config.toml
d_model = 448
n_head = 7
head_dim = 64
norm_eps = 1e-06
rope_fraction = 0.5
bias = "none"
init = "normal"
init_std_o = 0.0
init_std_down = 0.0
lr = 0.00157
schedule = "wsd"
decay_fraction = 1.0
batch_tokens = 131072
dataset = "wikipedia_en"
Each number is 500 + 25 x the weight over its row's rms, rounded and kept within 0 to 999. Layers, rows and columns count from 0. Numbers have three digits each. The size before them is the row's rms in percent of the matrix's.

# layer 6 MLP down (transposed), 1792x448, rms 0.0394, rows 1334-1365, columns 224-447
091:506537495514458461494499529514499477490469514503497474495490481502491534516489470533498506506472514467548439473502539485417495504513519504496487556510491505459519513457492523526518476539511512522481467527458455485491532509497483487528455514492507530488491442515492526550499525545477489486479492473513486510500535489505538506524500484504473510493454462462480533493499515472503524488491521492545476519514498479496526521508485482486478508497476473540515507463496513476549498470499487478477523517546493496479515550534478515474495471510521509509490494455498501499500523482528517496500464470514526488490494506548503518558494517530544435491525529488523463472492529491517490483481
100:519489530495509512522515565483507523469507497524513504491493522511521500495468493497520511512497525466522536491501467474537502526506522516533497511440465504529477488456454538512502493540549501473492511537534520526514532508475499517458492497535454547478487496507517492495486493450528504513539490518482526539498507478505499519544521520504466489502484455524485533449512534511487548504494470500531521498494508527467504470468529526509491528520485522568550525506569546502506496498527493535521511450532505514490535521485489457525528497445499471483433447524480466502502516470507471495526566537511495517499525483469485534537505489511480495493537518465509526489541538495551528525497
093:539510529460480488500499455465509569459491530466524519500493508466534485510501532498527533526521532509519488523459481531542497526516517470459466542509468451504492519467463494489526529488500520489501491468540500533513522491525480516435415496507473507510526501509434463501529487537482505490528511510440461520486490448518530471535546501479539498490527480437516524462507535462536516545514513483509489518499452489447487526480494542519483490527543497489511509509489528471498488474495471487469489493510511512529533483500538481548519503492504500464508508511505537476474526498470526464514482513497514491522486511480491507508494513477454495488510514479514518541512506519520500497529
096:481479452514516498502450481480471551543459488509482454521551475530485468517500534495515472454529483454497473505469496479476503475518508523512460468491496520510538497505507499512486538529543509484516500486534468462507493516516548489520511523455513446506462527502507484488496505465481524487558516494495515511501490533513514464496514505502502480481504489517468522488499475525505492491488529497507527508494535562515530542459512510545512543534490492454458519535500538512513502504445525511502467516494525500488532514541470504507501452464500498495454490497484429512497544502533510527503503516479511530520500514531482485475490515515458479538516529512537543511494511516478509524529
104:519498484459468483530463498501503534506486445491495514519535553514515512456480509513514542523501502485493462473509482501511537494530511496554489485517504507525469511511453514510537504449508500518492479500498482476482510480497482542533427519529485465486459476499539508477515490481454511493562497493527474508497483485531542503465542518536505507537516492516508459531483515478490556502525522528492532474549494498501492490473541474493479491501500499550529508517542494494471454500512500476517543464489464492494458520533458502468495496541463518491502486491492499511497527559513511487477509418488526489470515482486489518513462511490550507481498514526488469534471528503550472524511
101:504519529487518463507503498537539498492517549517480535551495545495525533528522505485519452507510514479454498502511568452533466495447499514471511525499489505508516490525498491481501524492475494513482506520531487509505464519498506516513510453516499485514498509490489472494521499511516532504462531451438504495487490560472505491495509524501520534538495498493539499504478518500508489497523474446489520529482516521525481532448487506485481468521471535495513492474457537470499502550476522478513524454455499506490463476490515526499483483491509500492496481471529553487521505497484546541460515474439468504495498467524505521487484511496518516495491475503478519440437435497520471484525
102:480507496519530504497523477451526515487473501530531547479510447496537456512466486504509504516464505550512514535500493527536469483510506520458472500474523521515530481512497514483468548496509536526454496460538521504469469491483471521498528504494472510482537527503520470465498505496497490468519503541515451494494489488505550495493497525508493483526530459481520532504476489509483481465493554511514532498495540523456508495520478525528449512517489463466504494470538470484497496506491493502523484496481464535497507485522511474483512493499542484523543497468479553507494496553544488508438522450484481466518506527494526526482517466516462501525508480476462472486480507534507455502524
100:459526524564498474494525501504476524467503518495495461468501539508529475476454485535535498486474470492535515521485490520509500509531517525494506540526515450526491494499500491494465472508488511501485476492509485530536529512475501506518489491474487498507524496555509505556490467499518480535473518454475464536528505544505519513486496533511500506501513501480463494494518545491464530475502504554511499501512514476504504494527462498470504454500515521546485523526501548503487516497458530494471509482517497491420464446524485512534470535539540502538543494554534511467495490476503499512493489510531532538508479490502517517518510530478520478494550463495521521466529458464512501519488
098:541486517519489508518474475503539488439504524479489502492523540523498465505481504538502491520502497530475485497522483565539463493486494504553504498500497455527477477509511523510509551488501465511482485476512510539519511492506517496509494501506468511468491458512524510484492513462481497520497582545498477513493513508514498483558495523533523489506470477522540471493514485472490516508499492500517521498524521484477542471526508512531510533513476461480574513502531511514525510487491447498488483474505531491497537501507458471501538500543519489479494495509473501502529446514521484495495526506529525444548513476518473522528483483520482513496495485478445497525477554537540496510485
094:469448530491464492517505486535493488456480513481498515425481497451492537472474497483454473453542510504490473461505486503446546533487491473504452483480509513503496516488486513530474520503543493472486518540464530504506513473500493491487522509532523526516525460543485495533545531497461513502546516506480520489457491530501483523458511475520502559476491486501474507514523492446468488516463484485554504505518521470498491498453519506500461522477498498507438519458465459495517488483542531499489515498517520512486492547485516500467518482541463473544475501505508483481497520538502496465502490460466520519516513500487447514521457506482489493475446519491558497515506466501501508502505
097:489510498491528509472549497480535523517496497502508473542533473497485523460512485473515503487471468508516521513490513482552476500475468509495486489456503467491439497532491455509454504557467439483480523590524527501510477537534482487531487516486459487538500505496557481480522460541469471508519497505461522501502492493488525543502484484498480508464517492518477445500523488489468470523521440496456490495464533460502505520500510472479469525475525516553495482515505512485512431535545507504533494520521505516497492486451505473507510517499499502499501515572514503477543503497517488503473527459494499505502439534518499483518550496523480496509521500542477495482458452508528510514509
100:556508462494475491447492511488488484520491494503475528442488513467539521520488467447462511500472517525502455510474519535416564492492450515485551524489457516496466493513540554493479520519525478530480435519470492488520489491500486543496467528484525519472539440489499507504474537469496502467502499498505487483498483495542522498454517510479539518504525479518515508528460471521512475499490495544497496414468506534503525472444463508506470494459476516456502486507491531484488522459515522463490442483508542478488533512479466513538541520506505491497479493535486500484535510478503494480510490522486479531489519525500485503515522471462501497484469493479468527468503513481515529529530
095:504477496501499536502475482579521502478491535497524554448515481489511512514507544501512519449501520461459497487503494497488475454517502453535467489509494490512499517515529490485483456489517486457510501507488493521491502519459485466488514495540525564517504487524505468493437478517542497503533510469451503517520532515478498516524482484483520531533479480456534471565475475478497463517487484455498501473469508492489531490518492476514492526511491527514489503521486539487514496564509496474505438460490514512482559519530500465544569523499485461495479512461470478506517473517484506520509486475503524469506484472520543548475518484505501520475545515497492508515517499530488515488535
099:520485527494523495545432470558495497483525501545520497560491509534496445511518479529497475460505530534468508499495453482519482485514516460529520481503481483473555491507518487487468498520509497506470434496477464459512500465497472490519466533485526485489521507476512536509521526509490490489562524526504503482496476484494494517517505499534524493494506500513471479532444526474498520483436535483521509499542489497507472466490504507528523520505497512530512500482500468479504543519510475525509521506515519482490502513525558484468506511519491490515510503512515493495526458469478475505485506481498502532504537503540501517559467476486542465515510490503511527500519525524494514518508
100:486475484490496478535483557525490535478469520480531523499475495459460507482531484464532521516487452524500518463509479490536486442510500496513535494520449513492483497528511497517508464478469467510476476503433550529492503466493538493518546511485478486456517491486471492502506508553526535591479493496528460508500506514505507527515494460479534515502540475486539524507477475548498491479500508503520454516517477504466431502513503521512484480517537530477503487511509509489484537458510535492536504446431460540506528461526500455475521540457481506536499492498493497537509488491508503522471515528471499526474507525471516501564480556534483462476510443476464520500526519464481526524528
101:500528532505526490540520476520518494500481516505474477485506515510468478451484498495481520475490469554496517539475543591499499529497461503494476519529490553500529515505521494499476481484547490497506488507472521516482502531474466474467496530478516508455532522495485540482494527485463518521505476561450509482518508445485505548481503493520461538538543480505480477433509476522497510527514483497516485479481461511524501521473509487494529462515502532471438485521512526493485501488496524505518536506496544515451523496516457504518506451442506510482478474519500492487515486461525478485497556543490513538495502498503488519540464566491529512511507505490550510470486499474517545497513
098:465495518533509491458514528502504538523463531477509506501492497471484521480507456489527480502479481470492544491504481536483493535536474535525541502480488503559503505496508537522495534524485508469489475540470485508443495522489495458536497489514530481459510494480494516467511538500519552474526476474496487497505517494468486524500495511521512508476507504520510519473494481480539552484499455523541481486484503520479535483528447532508499491485507503508512509507561518487530490440499529540451509507470486517516488496490515487533517505447517506506510493520542514476500545478507528480479456453554458475496466487522528473531509537492458502475499502512521484510532531512512480512474
099:509506502524503479496491458489522496496527505495517516501513507509462504482451483524459516515502515507505503474517509503510473466521479511501559525550485555493491493479471471453488505464484518485484515526536490487522501493539504508536553463539541489468508541471555493491496518523501555520497509523462526552523524495525532518529471474531476475498504498482476499477500487504481493516516462517495509512493489511542513500517510467526521487501497507471527514466504502489492472509492500535481484471497487495519498502472517484502500478459483503508486494546508476447497509539484539500469527486449459539550490494503518513505509513512493531492490475527521491483495473489507466499501
096:453531464528513514531500488487520533449477467489523440547547513487450515505504513480534471511504515552521491522462452517549534492475488494529508525476475507494548502523459495466467454463538545500493466463511516508467473489465519516499486505479449519457448538496526535501455495540499515488449524497509534507522489506504506504479529505506513494490519527498481538504496455509496494486491536509450471463504492495463486499508503479494452499490542485517500508468492470485502465499549500459498490452530492528451506491494531497533486503505502508450495480461504517500487541513474495473477486507498547487471490546465482500495528498494487464487520504512501498527476488488491513498534
105:494527477547470450457504525479526482490500530486435490476483474517526540494494496512504535478486545479486466472499514526508480490503491469507526508549489483562494569456482503514535501485470521454541510475534473467463496501478457516542555479497478473516483468515525520471489487491495479495500502527481480471502534466495499539487488525502515482502483486508518501482487509489478493476491499517504453491483507448502460514503486513531519487511462500513464488509517515499509519476523500459507489506540490503465465492490506451454494495459540513489461509509458547527481530505483471522493511533539471465484505489473521558570515520561473472523490438511534466516483505462514533480497
101:513519487518547501496454519494506546530457485496533514481525498513534470509538480513528538543510548494552541465511491518502545513473500493508498502488512527439492489494509496559483467546462520465509474520467467492464483503525504442560513523491479504481492504504486501501501491514465501525525449534474531486466482538479508493490481466444471496458516503499494465503511544476521502559499505508477492484503530509521474490522479470503498502475534519459482468566506505472505515508514485505468490467536498500484486498471525508518532478475482553474509492479495490516495548489537494499506457499514509536467471522483494555526484497522475485527536472482470508476554514530507510516508
102:523501569500511489489513489534463480500487476508521492530478500490520525530527493505487542498514499540480507474473479502470511519522563541511547517472458512493465559530479522502527448535512485521482484504494521495492503494541461525499463496518516471530511527507523489519519558502484464457474531473504564535495449530522522511509546536514489472470471498441549498505514540492500514514499493489493477502481491541470482433536494536494485473529522523498507536519477503501489529511479527489486495461457506494504495520520511485463499522489502511499510500566502508522473471491478470516515527496585487485498466446492516486524484448534532517493519489519479481448515509513519505493486
100:518516520485479452498498487514488544468521493515521515504466484490493484484497503523456531490515471582502527491516560507530517487480492492514480474452497498507490534481470486482465455523519514518494487479449518486536519452512492482490506521463466492501464465489472524496496451496516497498490473503503484485501482472477506522527519526445521436504494528508485513492525505502486513528508507490504523498509530463529488513498465498530514530476480539506526518411498499474497487520507488473508482503462504542477507481488554470480521499518521517481512514508505546502509535453453531513533478490474540465526475481510507531512489483507505524515510546451472528494465555470506490556469
096:460495507485468485489495475518504531479522511533527520484473508500480509522485480493537522520485464506515479503517461460480500490475524493536465484512479474485515536469488476492524547432512484481485490516514492497516479469504492523552498500506514536526471499447538453514520501521545452494470517479487490510498503510469518536458498545503480521506537490463470486551497529481557539461476517497539502562492457509492473504471513514506513467546503479546514469481529507496481496520513499528506512499441558491530527527542499498502546544489520489479468507505531514512496532516473509479480499507482472492491458505509508488504514500567454492523486524519510523497465523493512517534516
098:462459494486520488503495526538463501498517512513497509469497518485513534484491514488501497511498506477495520498508518505521469510528527477520491527451503500470475455500460463571525497464532491520513482458485505480480486506518529511522475483507525498528507489491526496485473539435529500462505532517480497527509518504501518517500500465486500536497494472508520496529539490481515443502513445476465503533468503467560482524554465501541492517515478518513528474457476522496481496522491507500516495526512552487479546473478536518484514476504484466530496492468524503523505513496507479515525517577496533475526513464488533542473509517492472463511540498514529479508547569483505507495504
106:509478502469461498509478509507481517470505534482523518509517506520555472536460460483530498494501472514505543533489491541503503499488519477552553525538481529494496540498513531547489491540520500511495472470515529497482524495492515516475490531480466487498510529524505460473455477501522504493544482539490512468467482513489536527536493510454471551500511436465540540503478502482492468510485522505556495517526489482482492513494481495468512474544511490471519508518531501507507547491522520487526491513468499488485480505502510492531536461550537490527474493482471535508492536501535504489471512533524519517504455546511493515500534506501501490459569537515480515502525499509483524545483
101:481466547545464496481498474503481489511488509493512492467472522509480510502527526468501539470481494482499483498495462516485490488505525498529535457489490499527538508492518490507515494463525455538493497522553525496468475493480550484498531458526487519509517544483530470498524470456484510513508561500471511491518520488479486451547466500523520486453549439503510489507536496487479454511535498518473480479537473488483499510514491510461470540482547535477474515493509451486504447511501545482524513494496536479482478515488522500518558527516480484536471519511481488514516537521509482539520503529488509520483509536483518471513486516524507472463509487494494482533481500479517486493492
101:498507527535497480489513488505449513466491462488482469542531501519493513514507469535497553492495496509484518501482553483501476500506519551534501458496499510522509502550509542536460505469530535540474496451521487514495491488509525526520536505475499498489503498517468491547481502532517478481559460459508507508510451539513490517488527524523459434481481558505522524478505471534482535478487497492499529475491506512500512459455490506448453514500528490476521498471486499518477503499506503534503476509487510487535510477499497472490499482489486511499514520506495560454505514500463493458471479528481501503504517474552521479459498457448497545480464502500493475500495508534488540480539
088:467516515516505564488516547529483480473509478478492519470480519505515514480483523526551502501483441508532476518540512531474486501519510505509520527499488525538534528524475496496505482505517524531486456513543481472499485514502453492500484466516559472492523514502507520467486509523494497488501501461507508510506498524502487464504482513559508492470437532527535550491498507482518515482515493499517503454505522522457491516512470525440501512511467524520488441478529510536500487464493517495542488537460472490506458514516507501453510466495510519547525477510520518497461535523479514496475504497480519480509540460554547531519533518490509477505497511489511495490497488550512470480454
096:515476493535461511470485495519480501465536548493527559486540551501537522480446495501486530530493481471478485456471524502495488483501518490533488479504510501494485480535539501492490505500486491484508486501498473498480485492478459545554522532534499491490508470461539519477471459538492478550483448448471523480487488514460559516465504526501465496532528527508530460569473555484481502487536439513517501512477509532487526486503504518464468508498459513478523508505499536475519513483470494480481497496523553498483529481513527497542518529497531472463511539506521472503523512493529518497456509475487483450519471488495469522515517461488461469483527522498493511477541491527487513479533
108:467554473522542505455513480515492518537436477507488505491450495448492507480500462493508507509482558473524442468485490509477520515465505527502478497485466493493516467519517509498485501482493508475464488464505500512441479500468503490510496467503485530491531517495524491515517510535480521492514483498521471454499515474489492483471464489493502494520496529506516519480506496494467503494540524507513483515481509506481480489481449514497477560461489531478515504473477495521492477450508516498464498481520524505466524475539468494532500523508479501501496503534496531545507529495473474515504521502502518516469536504525493531497468553508466488514477514475524513532514478519494579527501
102:454492538536525506525525537539516509483464497483484520505527446514506489469538472513525476497470521512529545481504484451501499483477502533470507488494554501522526434451487472515514532488470528483435513536455496535477496525479493492463537477476487501516517468488448525479528507522490439554526507488463513486519505489465508467520513501523465513506498501527481489499519515545458522525499499491519524507470482513488482490479542535511469482488503505506513519490483508481489523507464522546526514479521465522510501464462431500508498460457510512522484475503526491487531490462503539510426510482524507537490537506516502494539505553449503545550489507488558499498510492514524513490517
# layer 6 MLP up, 1792x448, rms 0.0545, rows 1335-1365, columns 224-447
100:474507502527422490495482471517493468530485497487475525495471470505505496576522501514525500498511501508490480489482496523470498497504522490498488483539502495425536522492518505495468495484485462514495469472480466483493509516508528505489522503528450480524473525525476493474471510562492487527487541474485496494474501489472530482463503435475531490479496501485503467529517516487530486473504536514509473503519482460440472499520505533527500506467481486476484513518459499466487468477478520497527488552481508484529486507512538545449516501532440492499485526490507474494495493526508509515501499476478522503512479478520523464461453480576548503519480510482502501523444456517482457503480
093:485534476475480512487509517489472494500463508506519474502481493530489502509487483510481440507525530526459511495498535465476474480495542520497495500535479478504459497480484530519450487510464455502548468522502487500517515460540454513471491509481529520502536476489508482544492522489492452554490493492510454481537496529490465516484467518503469463523524494539468492512461499480481512513479508505491469453498548524542436473519457504489458481519491494526478487467505447506494532506479488484546501492449464512480492458510495464495493468526490520496514476490500480487506479508528479476479456489517500504548493445490467459531501512521548488503489491510475497471546492524513490463556
098:486522510485517551519467490526524505537471506525509526484479509478475483477473534470550529525501469503504490480511432473473474506568502520545509511503464464460504464534510513491470512522501501481503472466527501503507509441536494507476498492502474487526527507455462487506501471517529482502445521487502535492492506533507504533479475519499507499472509497501445490485536464481520505513520509475537511523500542511452490467463502523464485481520524528511506504512482477505517521541483463492491486499536486507513493480493485503544503505494491498496504490483491506533513465521485530529503509454530478497473475460491516474510479484486457488493481512528491510488511468499506522498479
100:504468519485509501516552474543482480518478521502478503489464480542479499503506474502510499481521487538489480510480494469475484522516489493492545481487483554471480513494506565502471476494477517475539517509504485507504478483499494483494471545485501478523516509489496494513511526538517496493497516493481528506509499529506499512486488499433500493504536503499510508477500528478519501499520510481521511529442489477488535469541492546494506525522461487544521474467538524503527484524520432514522512478505514524513529535501512500487485483495451483489511494504517496525503492469480503487460541519512492513534491432511516449468482497511488526554481493517521500467532522479489482396481
098:461495489456470480493483507518498510481493479453518513481484471560504489504464502506505489484525500507495497475460483533511502506525502472486473533500490485485502518474527494527450460500522467475485489530492517472541486501539487466458512532499509491517523459481497474470496497495518479495523524514494490473455503490527464491529503503520465520450527484462477529470512537516512469543518515523473478488482487532499483468511547518503481515504541484530514512492523485529458496536510456512549524530548482523502504488490503510449472500523514527495486514453511544509516503509528477476519494502503497493550508525503478485462500521516530487518481520465533465512514552472486479511449
099:528498533525497452468491534461512459517497532486485477513475503536502491476500495493535469520511539534514471493533460514483520502499505499506516516515534481486511553439491529498519494503471516472499517491514465455508484474470508495460497505496481514476478522521527522515512514484500453508483531465541503526474483505472469457460516480501494497513461514483494475460516558516469519487401511509450508523484554548517492508497483471520513520558513508509560490516493487491505513504503514520547516495460555445492439502514489453500493537525513511504477523498515484487536482498532500482514505533472474522461507492500441433479479502451515530486481508502475494470486509526485460490490
099:479499494481528497503478502539501446500469491490501455496467505528512506503475498524529490464492511477503470505502488418466512491508501468503495528530498476469515556500532488509498469476527519456472495547519510543503446465505491514479490484516457529522481527507550499573508535523484470512520506484502500548507516484510470531465474450467485498467529500484519518473487489481514532450489501512423489509518529522494519517496470483504528535524492502502483524499496498529520496497503498439480527481518518468525479509492492458520500492509480490484531511516555533484527484494541490522475504507532482476491522468522458489493527468513546488530493497482490505479502559502482491473473
095:474491482502480472512482500499515452479528486486499468509464522495500526528511490483497468520524517473545506458454519498427483517494528482526509523527487473500535461456506502520482486498482463515484468474523521502531465482516512510478523571489452482472452497500476485482536479499518463511483494488512490531524487475490500457505527496536507458499522486547481502507550479496503539493495537530516481471525538487446539549513500487487522496510519473503508525509483534461540528525498516476479516533525513514512482535511529511495526488488435486459499517450457473500511504487533498520463489475540496572498538499459523502519527529524499467503544500490509496520478468488502469479488
097:536535491476542469499498494502495504519482540501530460535480514575528464509463545548493530547479498529502507502481523477505455454573484522547472500510502517501501497514531493477520486502460500509531504493527466495459470526508499534498529477464490488523497526458514472527483470545539470491516496515513466489509485507541430538474503508482480459554519534514525477433493507517554524503479489507482516501477513539508550495532492487474493526537539516544546513551484546513460517555467490461501492492473462502517500489517467481500475526511533518475503494479495491522524473476518482566478538511515505482475492487514508474509531454491509512536539458484481478519478509507516473476471
100:486499511509490529488501525491511497496511536480504503517504481513494524522530501517503470503462524509488457495470459481459521562490546460511491484480501486525501522527483525533513531492538518513483540477504493529523503491519493514498519490511496494496538446527441487506498530494509481464520475456521488493570516523498502486497473511493499521493510478457508515528495477551512485478498531484497488534489524495499540482501503536552467524511504432459488511486499489474493515511486526518491472487497472526541499496515484523450503526533459497459510531509466523453470471496518481521530493537455527498489501469512504456450527472470530481491515470510511455489546534544472472520533
103:514490516457501511539501514516495472515511472537509457509498520484486516503530465514503524489466485505469490496484507468500478494538519513521543537506510498465499468466501490544495476504499511523473525465519483539521496486493499503482538523497527493535488508503536498486518529530512490489522562500521440508519484486507515463482545457526512483490491505481480466466475529501507505494498497486515480488494553484495476527515523460497484505485515515462512464520488477506478511493484494563528552467492495467586484510518496499497500495557523479509506521492486492540484447514497446515484494500536502525516510518513512487491465508490453501515551494500498452475478477489517515485473
093:531474484490490464536499502514503485502548514486545504473539516501490511507509500519549486479472476515546503457509494511464510515525476501497471527495456496503433493510530500536499489498480497493499542525515516467492522501530523473520524452478508478490491508486432455491482474508514477455507483500526528472509488527508513514488543481522511495496455474492480520510500514487490498490493509531508473459499533468480502509550479495470506496506479470460488518512543457524486500508483511516473532509529514457494432476457502484514484485518503534497498509516497486476507490490526477468538486498483498474499541495519489489571503517506525477494541478493477502501491551488540498523402
099:452525506500450488499525527422502521495491493501494519497485542510499514534466497534514478537492487489495486492480505459491489509499467467487507482519485532503463485503478517540499484541521449505514547484485557493522468487504510482498516511464521511515485516476500467517514502484501470529465485498462483526518482506526540521509533534494520505528490488478537453493533477465495446502506477490502523483512534489496539540476560496519495473480499469518522487525501498529517523543459466485487508525501499500517442534518480508460472543498507483484499510493445495511507503512518466550467505498535450490530487546486537428482524497483437483505499517547495501532450481475498452475483
099:522526488531507464495519483511485462462498464501485486497462530514492536516516459492504509499462535549484491473485512490451483510503520499528517509507472489512542511472516486490494511460449494488505519507507479511509475463509502463539515487466481487543494520530492472499486523480503413517494532458544480499480483542495470499444502491457478457489484501517524490506525540494467534457543493497493503500475535534519490455493489505461522502517485513541501507501534463514503507536553468474491520537539521504519498467492449463496469535490498531452488480497501509538491510486539499502488509486530495545440444472474501535516474544498513543481520529473502518463461482487540503496525
102:419527504497494475503541512488560491524468488492480461467470504512523486480506521506532475516525505550522470468440464498510507522517516496509491482517507490483523478460486502507462497501484476495512502518506495487526497491498481494475487491525475487545530506471480506517508499480452493512537497499503485532533525527500496484470510470486495485496527464510473455529498549506504509468470514465544446503513505525516474492527536513510482469553483506562522517541494519464512518517481511495505468532550533473512501559413525509491495494549496538486487565502533481496520471517525471502451500490547505529495474484475478485516506517538493558525550474513498509537495488506520529447497
096:493465503512497499520519509488493499517503513495545511522482484493477482522492559506489527483521503531513501469453432507511435486550557453474516460503441539491470511460526495471477472447510533499506526500485531527493492506514520494523499519472515560501491540508485543482493510473471437554527507503498512484523483491493489455521564457499511459490522497524505501485511470501466492510499511478502458482478517485498490494501527477525518494523471495476515560530498493473478454486485496504518491520479462494499482494521526501526472465473466452487476508475480513489541486511497493533505445474502542477470533543510511538504519504488512464529536514498508505495490482491501482521486
100:452511508490483472502522452527472486510529525488484516509514466536506490494489520463491477501505467515483453487493482521491481479485514496496451517473500491500503487469537511523429534449478516474536515514516471465505517473520471510457473477485479489538534468512519508498490498481475463499524475470500468481462502461498500516519505479520548471428533476453471516481520534465489509499500515515507499495506501546557482478474503555536497497497542518498486526495487513512522485472555442504523512534483530520539470485516514477539521499545491473479468518510486487463520510495480497520511490496507509503498501481478477500505497489482518456465522494494513534476524530481525473512454
101:489538487445455445504504530556558453500486523457483489502495505509571503494521538526490493524503502492519490485427516469463521499465491520506535473507469484523476512523456508460472477533485505456522538524514520494491519483522490521494465528473458512515475451534488479535513506502495476513505509461545493525512517481508504498496450492471504505529544474464487499503471501516487480476478500466521526504505532532532526485484524512487479517516500498561480522556498487472504517478443485457514483505488518500485478516508523506509469487514496544463474488519470490522469472486505500487505481540513480527536495443481496513493494523497504487490558513522471521547469529421521526498495
104:464498513516504505535496506496503515451471486495487493496508540482498523508477483486513462490509432499469416485536508518488504512527473496493489520484489488511474517552525499504529527459439466479487529508525523482457499498512501507489471498553473527468504473490504502535547499522472512530509507489536484516496460518517501510485515524503458484491495486480484488487542547510496500506531502462485489478544517533498517454504514482475524486533551443519478532488543485528481464508507499453543536496502493526538473497465495503494528510472476502523502490442514449522505492505517465510561467521496486500454460529445517507504529500498468484508469489519437464496457506512531465443493
100:480504531460438491491504483482466451457499522497489480495493564523487531481482508519506505477483523502493470527513458483513477478512502496524499487531490494493519479499514509533459484473531518481457494494519570490467487429524478499497490489513477516503514465482536486495493462500521488477530496495534516521492495519516488512550471572478493508513509473509507506495534535474504529463495507510517507491490525468448527500471511485527451522508497514483494535494483495498497432476460469488521490512504521531567489519496498476506469543509538506530502504443468528501484505517500515511489496478489531549499465523487527535467481447476470472487520485480485467467503466499526480530500
103:460467478512469505465492499517484502461496455506490505501513482520501475467502532480519461493483503469531465507488500504459467504528491484532499510501489559516516508513530506498472478503502465506572496508493549502526482502501518528485528444518485472513521506457499495528515441493537484504507514500514526519516483517495481491508514516460473482471556403494517536487488500448480511514478488522471428469512490482518537523552479508545492497547499471498454543469469521497497476513500490467484491478510490465490501508509507476525468516506515506436547521493510475524522501488552479473498475496479513516499476483496561512529507480526530474535527498502523528536506459481478478513519
099:521508525543472474490480523513525476589480497533515498479497526458517488475503471497528450537491524548464505482482487472445521478494476516533521533484448527507515508490503538503512519508471479482492494490521530549521495527481530476548547511461475525546513495502516481501507489533493459546473537520490485534498516479506513453469491462509496507466521471511474501496522496514482511492507508529489488497510498476503494532511494484504492536528514517510526521526523528507490485480486510503529480519491525449540474549487454512513531513517474467493494522501540504566490498486520430536520508499498458498503469528464482474508515484489491495473537468491459496508503469477515526517500
093:500485519521505499495478518518526502485479485523505489513483509524513487512456542535501504488507481459511454479464495501524499519515457547499534550487491487495554532508487523514491529488464515493525483520520526477520544507509487485503501473521470457476511474523517499493495522501488524504548512494516554531507475500523448492516498509506533446488478471471474467504494489484496513519438455560506499510524509500522476521561562528535502463477531504475537534490509482525533461479479526506510532514534538475512458502504540500517462519560508497422512498492479502474520485486529451502505527504515503508444529476506511551530541503487523481503513477448476482510502522466479487461476
098:461458510501517499504500476489491482526484496500466474532499493527529505509543483513483474457504501537521498520495452513488497470522485504482459465547483464515496517532507517475455541504495524508500495547512515513486505474515462516476497523514494465520477537465478499483519518486504486501475552527519484491527470479514471476517521475468504455495528449493508523488498475470500499536500505570522503531509519501485522495501515523456544502520527452532525507530471447521510499534523502482531506524472504485512485558483537496517504527537473498471496481471479504557508483506491508493535464441494509479455478471498483465516477473529534489500492530507449494491521505542524521496515
107:453491469437471502492505521528523510481464502521509491486479531532501466491496522461534506487474489490534503463490474486480476507516511498531451545523503485496486515470522487536467502474479460501576479500484537518468487516527494564497530487535479515479513499514507498493481463454493513511522518542500506529507492524515515493506531508497487485509512496488500458481496518478487482493470476513458507477508497486518495485506454493499477494555486507493437508529493508479511534474479492540465501526507509437501508508514504485498513480497522490547500485488468511523515481502523465487517502532510490479492504536517512507460477478496489461478494457542520510472499466536467483489487
100:514512470518514476464510488496482483512515476485552496506471503525539537499473542529477522452526553533497502516503492497517485469518497538552514526505490510491477512483465531540501501543462530490521483475499477492515535475484481551514490497519492496516452514510522514504469527505521489498526516503549479513489466502515482476489444522503497463515532493503508529463495503526502580498495480458495517512450507457498507449515522489528491482524496518528480549513524530478500552522488437499469478528492516508513472528479505479489468454539469524461499533496521501523466474478526518513485526484496526506492565506488477525468483465534526494505510484518507509478498507496511488524516
101:503507456474506498538474471498511471576519513473501480492498480507530492492501541519538470509545518552530508492486471537496506449532506507539468483473502500452495504516514469500476480473457500534552498470513486499466483475503533493460469486517477531484474510414539482480494485523487510509466504509503482502530509497539492491479473485478480511478509471466502540469476522489519477525497499542498453499495515567527494545563516519501523515519540494521494534484534528516477511523483512478507505497489483485478504491516500500516477508526533473494474497456484442503481492503469480510502452471540527477530485509496520457468524511490488468529584487525478541543519525473515455505484
095:510496495489469485499526505479498467501522522506510470504501515450453486485519465486497512525497509509498462503475499527511504474504511495536474486479474517503489462477456503515479479454482466513511474519486549483496487505468493528509519485517493510516468529511491462467503501472505495523461506528493466521511505469547508520525542482509496511509535496510476505485549469485473471492541507552508478526478500490524461500524520452524534440513473503482468521492482497491495460545484479500493507487552554502479460516490499505520491526503492489469516530500457458467511475511498472513524496519520490486520468458491503452533486480501495445552514502526511488501471477451519487520530
096:470483483487482453518492527484486475534488490485486466491482506487496509497517488494477466480470507487494496510522491500495507527506464525483484494479499488524497507460495524541490478480514489502486481472535528484523516480523510527451464487488512523474507540511510471532493528519513512511535542506532498520486501508574478470518485485470484523488514495516484522459476510510499456528508550496473490540538517532509489500507492492508504517474557448494511547487505514524516480507544473510552506514484509504514514494464465492475491492499457524488508494452476546468494503501472475499523450498532505522501535466475540466515442481504559472502495489505489534523503550519531497528499
104:483501510469511472491494506497512497513472507475478550476492531503440481486481525524523465518510502516513514464450469489477500485531511437529482507511446519494493501486463522487497492463526506465518514502509512476498500473511533483495498511476506484494478504487506523509533514504469469494499549458486464539512487492560463519491501514534498499477517488516430509489488457501484461493476514507478488552532514473479487474486526471489501506522511471554486472512467485518530482504488479475539490483511485496559486514509528482500506488519454539552459538474502519558511470513477438469524498457498461501520506520492484476498515532514472491523513473547509503507509490461543522454504
107:473514442515481500517497487494513465534505514469541490489485534507526503516474479536527493527504532531556520478491490471512471551489534455485497511520495513441502540505509497484479470507504486513515529488501490463490478498482477476526502513504466495530493497482485510498568481503492507507537534486502511488511458491491531472521513467535507488476521477502461491486494554504510481565517523486505499466483521548521518473505516514473508466509520444537520516503530551465478478482502499494505468528475480467522479493504494490482473501481527497481509483488506505482524509472475452495528478494510506502529513485513508535524500526539476490551526506481475481544471486488515510470462